From a checkpoint of a small transformer trained on Wikipedia.
Size: 8 layers, MLP 1152 SwiGLU, vocabulary 8192.
Architecture: RMSNorm before each block, learned positions, no biases in attention or MLP.
Training: a variant of SOAP for these matrices, 907M tokens, 3085 steps.
Each number is 128 + 24 x the weight over the matrix's rms, rounded and kept within 0 to 255. Layers, rows and columns count from 0. Numbers have three digits each.

# layer 2 MLP down (transposed), 1152x576, rms 0.0983, rows 1139-1151, columns 144-287
185133155178098146155180131110136096099112142125145077133164136163168106090113098142101110094141164147114201122118159090111095147130149101130104157146100118135125113133135136134127164142127121181137157119126131162105135141143117104120116142162151145113117109111137189140032161149124129147082102103121150166076147087170156116102103130125142119114131133116177094086160128105183107152130156124160109126178091159159135157132145167109180
140130107145183116123168154131111146105118085169108160094151117105152116136119118128127126112109128138142200191129164122090136138150123149106115124176139099084105094134131175141115116150162111132120139138161152133116138114121133155107094147177119123140173120109112155137106079111105104121129140171130128138099140122118144113110139124136136141113157124132162095123153131152116137126145137124127142135122149124112123142165120083109115
118195135127090149106119179117110135120153120114106104126118176099133199094101135138118155169167118119150122145119116104138131093110129110150139168133153166157087090117134159137076164167117141085121148096133148123129126140181104133160172114113142087100115128135145132149112158127148133105118125156105129153105117096143095138133156138151150125129139116098130105130108154129112133075169106121145120140117096119135156116149103126141104
133142098114201113115140123141150132126149110191163165129125144077123106092126140133114143128160102127138131147111147143114088120118126135115142147163093119119144119115158119086187117134143120121132110128147105128115134162117125153125159079099139105133133143143146126133080147146115140121139157158154141137117145142058154108118127145168160160151182152113089150101132140140114158101156116109072126111154138176126147122083121123174130
134148080167120092133132126112144074141111092066109156146140116125184131153128106066146104120086146089135139149122129076122101090160137066163137100113096172124100128159099100169107126155117140115108139174183106101117131089150143071157122117138145094118114134131181111129071141130109113140130115074128158139127108094147173108090153112162118144173102115146117130105115124152154131166155140139109127184089153151168153136107125088139111
118083121185144136121169161146106165141126086088101107158107130100051116091153102124121121135102113120138131126095173143124141124124145170122146148152092140128138108119142126141081145112154105137097125121115130126117099133089108184119131196135119111094105087141123113144125125121128136129143104160121123152165115100113115131109145126148154179126151133110099112130129143105124105151139164131134136143111119164126154137133160084122133
091135149146146118138137124150143132121135135113090121098134099166106125089124129122153138116171111094148116149177081165140121146105129159106151131122095069120125121152099091087165138114152149140144152095118129110116142083141103102161126167124101131100133105163125114143143146114101138132095159129148094132104131103098111113105116144096094152111139150142143164126116139140134125085122136119104142121100112174147095115125103151173103
115137122131146116217104137120120109110173133115088118137104148125096144121105144147147168123119114139143146118160134160086146168148187114151119093157162101116165127110110153167168132177103149109102136161166159131113121128127093109107171181159089114138153121129175132108090130132114125104112124164133107129136136098113106143148145098127132085083161139135100116132157094115124136154131118114182080158191132139121104136132148150118109
098186117127145134175118134118177156149132146139077144094166140151077089120136156121094110138108140135116110117127144107116138089150163129136108060101124102115109121151179132153139142114118130117151110134123103081125127152090102090169111107176123121103161118164146135124160125146117192113111161149169180104164118103144108120097100080105137115130117141076131123128133111112131117101164114123163116110107094157105076099130118118096096
156142137090126130101175127101141180123119164126099119156068134180137116104139129158148144078155096139142124137110156115126086123142175142112127102139138130098129108121109127144168094141143123116105119124109132126171143107089098161153167113165160112121143119132155120152129135141140113167125133134116147077172098110150131069123148106133131107163147138127125171195089098126071167124093144152127129126133186104107078085136130123134139
143175117126116145114131141106137109131106076143126132132112115123118125169123146125103144119106122095123145088147130124111132119140164113115122109148104157126132168163151107146099167142132120131145147111116110115119118078103135136135120096142158113119124129150169145149144171137136140111102172127134123107127133162107109108092184139153119119122141120131128133142098134125156137153116147156124123146127152121133099118082111156109093
084117142146126136109162124125119155117131110111119138147149098119167132138149133136128172079090136109150135137152144127159139124094100135170141143094133090170085111127105095156127112090099137133144159163101094123089136117156166135152124136148134120129156143110118161156109116094128080139137142164099148105126141114124133144135133114103136127096140137125108152098140114120094119166122126152129129117146121144091124129115144128129173
140159131135128133112158105147131147143114151127125095147128141091132094110066175107154153144095066148116136122112142112110159114170118125175152140076123144146152130172124138105074133198107109142139126077153143130114137076092115165133154188111126089102185124098116172109058079148134105036145125090119136115106141147108153137083099080106093135111158089136147140148133183128124148143150114158101134082112147107176092103157161112141151
# layer 2 MLP gate, 1152x576, rms 0.0989, rows 1140-1151, columns 144-287
147130165133108125148075086138125081119122111141114133165097157139129142132093119134131149144160125117146130092148131153150156109111125102148133106118105124146117183118130143135132118148116153128144132111090110136126118146141121122136138103093139123118116166138124137124157139140128131154124111139088134064158129126108159144154101119139113111099120139102125153133068115178139125153111131101127161129143127148118127147111129146111131
120115144178116058090127126148146092161074180131132144132145106162137128156122139127153101125161127136151110141112166137116146135177156135106103151133123120117139171107113107169069088127144147140155115127102139076113179178107140130115106145118106096107149124113151091139120116156114137161139138129130129094128122120093131153118140181148106141083122153134140105147167157176097091157115109135134121132117110167137081125118100135143100
103100113090141164111127172114109156205182136141129118138146188145155128109147183139139153146127137135131201105126102135145138138129120137153075096110112115120117125102126169111140183108152144115097146095172122185113155136151139142068114138133077134162130104109165124085163103142144128137161083158104150115175114109095111151152091121113133106152136160155115099140156123149138104158061092149150120158166106098071176178086136080091103
136133153149126124158104112101141107070144131139121125092106133163141096159122127131129141141129116149147131124135174143142131140122110097149180091136147105123115138103095154112097179183109160165134087136077142107121122104122119162155131174147149115110119123122140107137121087168131122133092111114122137126127133131123162067144174144128147094124143148097106133134146132156136127133110142181119136093133133115154065150087135130116109
154119176139146143143098110098144124151138081127095108122132150124086140114120146142134133138100131157139120117124161089128142192113155148108145107144122112122125084113123125126104169126136140097143147120119121133132149136137111109148121186187157149120129124133158109129117102124184096129122115151094139140153134119128178115117141130172145169116150166125115118164113149077164129120130156114145089071135110099122123090100114112141146
106117142118166131160166129147136134136164157133123137132098150117180138130098150084102135148120130117150178089074138127115122176107125073127144135127101137152103150139130131162147158139144105159124167110155144104147133096165158124136110144156090126141124161158129130140143146085170116145097128152152126147105151117131125136092086087107113126165152096141150151131113152159151081133147121115119049173124132175095102132147149163126152
133119153167157111210137143098130105107123112097149110135107160118161168102123108119191131124093139137146144118160147155103139145164160047101133154187157149110199136112110168169165122171160133085096132162173141146147126091134112123169126166110129104140104114133155121154107164120125123104095166138171096137145123100119146145115125090160102102094177131103115159154117070112128123157137134167175094148170138145075128121129174195116118
127111169148158150192120062122109120134102129147122103123135149120122158127116120130113131120124117146126118127160067101103144122130152149172174127156093130142152127100143156136166108143099126150124175109107125156120129125121145131153127106108126105132125141132111132164119140118129144153137153130108145110150170153141117101094132129108080117138128125066117143099147106152157134116082118122134128096135141135181159115127129142121117
110148134119150143130087162113102116142110089088157082137124118140111100145077124138099125158129109098138114117166129134178161103165093144138157142100143109137119123152136135104129147167125115116177129150105146128102117139155109142118125135099107128103146144175096119155110160110155172103104109116161122141111149161102138166147121124111134147064144103122141124076152177117119084149164107127105138144097089170149165202085086102132110
118178142143127186104129118153173145163145148131092129111140116143103141127145184101124097128122145121094137134112123100158106109146131057101148112139138149117106147125116097126092160129132124091094112143118193113105104123095153105142091087111117157115109107098173113131123145170167118147110119148133151141128108126121130110144138122126132161180155137167133125113085115113147169129136178137102105133095140105143115153082158113089123
129094148095147112124136124133130139114124145127140122113124125131130147128134148114092104139176139161149096120109082106107127129146145115122125109136109130125148129146137095142109149126141146115147104134126136119133104133124098156148160147122107127156121115133134105123112136144132108130159093142141128151115178117143104083143138093134151099124143138145099157142131092157130099110119171118146101134124123099164130127117138146118134
143166096131135185123163099123119137118109123125164095141130161108186114142088174109155135121106119115135119079132111104121187161145118103120138121115108091146144182143109108153123154159109144157130140074111101123138164099121101175103160154136150097119181159073160175140138092162107132088144129117118142125093157157113110117125111088097097182114148075143159113116115152136124145124157129181117136083138158118176090129059160077108143
# layer 2 MLP up, 1152x576, rms 0.103, rows 1140-1151, columns 144-287
136120122136130113137109126105135146104150135149094148087145154126134134149103096122136156130134134168127138134127162085101156145145135159113121112155108115102137160163139166157117095117132131136134155150146140147127141120099120122147110089138126138126114128125095155138132150108101127125118130149156115097136113124115118141124126147121158142129128092088128127148145095137155121140115136119133185177153161098118117121177099119160113
127149119078166176127163094149114157099188098126136097117116148100120155126129126150078145122076120148095115093141107109152109154086137134139139154109114133163080109116136121096185124128101092119122142145138143164137095102145122119145161115119116148149142150145123174100150120095153127090136095149105138154126086158156128108144133094068126105149146084109144122128071089083157147075161139127141138096130130112143161155157130105158175
109107112158131091092118137105136178150130127142112129109169191139149113095108146138107168160096149105120122088073143164120108100157108142136119106138122134131121117069135175143152161108089133136085071070160167135088190163125128140108128087121137162144165101095171102112129126137168091113129101151127156124173120099049105112139124136085189100139136165113117140098131098151150144151118137150086175132180133128092160162099140163139128
123150128115069137136156122106147123140149142122184143141136133140156111090134132116137137127104136106147151115148113114178139133144171154145085122068159115136139112146125113106125139124128104098119136100146101134148153135118157120144171121136130134134133123179143122143150115113129113151167097103119178198136154150152090125106113159092113138087122122163081146132127185116142089123111154130064149131089081134116142117094166115114142
128050102112137129114150139158086156133098118102127105145117115147128124130163126153095108139178117110118145154113121144119126110142128144152142147169077110133165147141146117104113122133136093127081151131111150118137080141079112153115134148091109115096131113141112114136101151117078081138138104162120102142127125093145140107128133121128082165151156116122096140109125157115108102121144101119120153127090119180132126147140125101120131
102134148118157136138176159149088133109099093159138131153111157113167102169093146096127142121137142136158141116127126071156128157138122083078066159118172165117085192152118152157155151148160126156120087157150110133150086165135194075109121131130135092172159151109122124121122090136167136140152082134132108140127086154174166176133145090154100066142141108111097085200120109148141114137141111120141114150140095132116187123089095163136138
123131131141111121091129118158143131149134162163128133119158111151134103167146122162089121101146136131168121153107167115143150151085115149154130127113101103149078123137149107108073128112095147137157124104114122130096103140118138137123151104154108151125168140146117152126141073154136122139133123133122122112126154128157111106141114152092142132132102117115117098115170170098108120146135138132127143123114131126154112129105072091135105
102156117128153138144132114134107130144139156154129073112128145110093140132128141158125128133126156155127108090159096150121099142156137146107142151134144113147126111124135139138161128109111133156148147132107125129154108119097120120165141126139123136120168110166142109136159157092087144142103143119117159084074112099121110151111127099100100095142152134105128118127126113120147137160119124099143155130121108138145103080164130121129124
118089091142130103113160133115140159111147148155079151115113135120153151103148127151153117101158128156118149145110161085132095088127154130124123110132123169132118141114112146118175109103146127145126148085128110155140152152107131129169144123167123131134152105098149146127150122133151099110151102135107113116187119115149120078106139143150125136156155121138145152187139085151091154114115139132174131139112166117106053076165139151092113
124113139152135157108114112132142147129076115150107136139111120111144104098076154119167142148111129140129144138108095117108172121151105149151127141156151159139155117131138105123160132156127106108113132125166157111125132112123149107139159133134127087112124141111103151115143097130124138135107157127131117128128158155132135114125155144150137126124121133123174149141137120155121120135148114093143104150130161142137111165092125115117137
119135133149130131116134120123158148116144110138097137130116155108144126126142113145189169097118127096094165131131154134154112093125129136141109156102170100140129133118103169142118144136091133107110147161127105126093150104155160124142122135141156144111120150136104123138135121084157087116113161144070164126115122120128149159154125124137106132123125129124123147096154148099153124138134086125110157140131093168098110128107137136147121
118200087123133128112114064115133161122126102136136109134151089096157114129028150108137073124107140167130162126108139097083183134155138138146080130118089134147122133113132100169136156153115087124135167124161118149098161044100126185105171125118149110136175121133128138104095117114109086065103137122158128133079109173109152153092129132038074134115149119115192143192111127148116143195168128166115076081129129137167146146088140090118156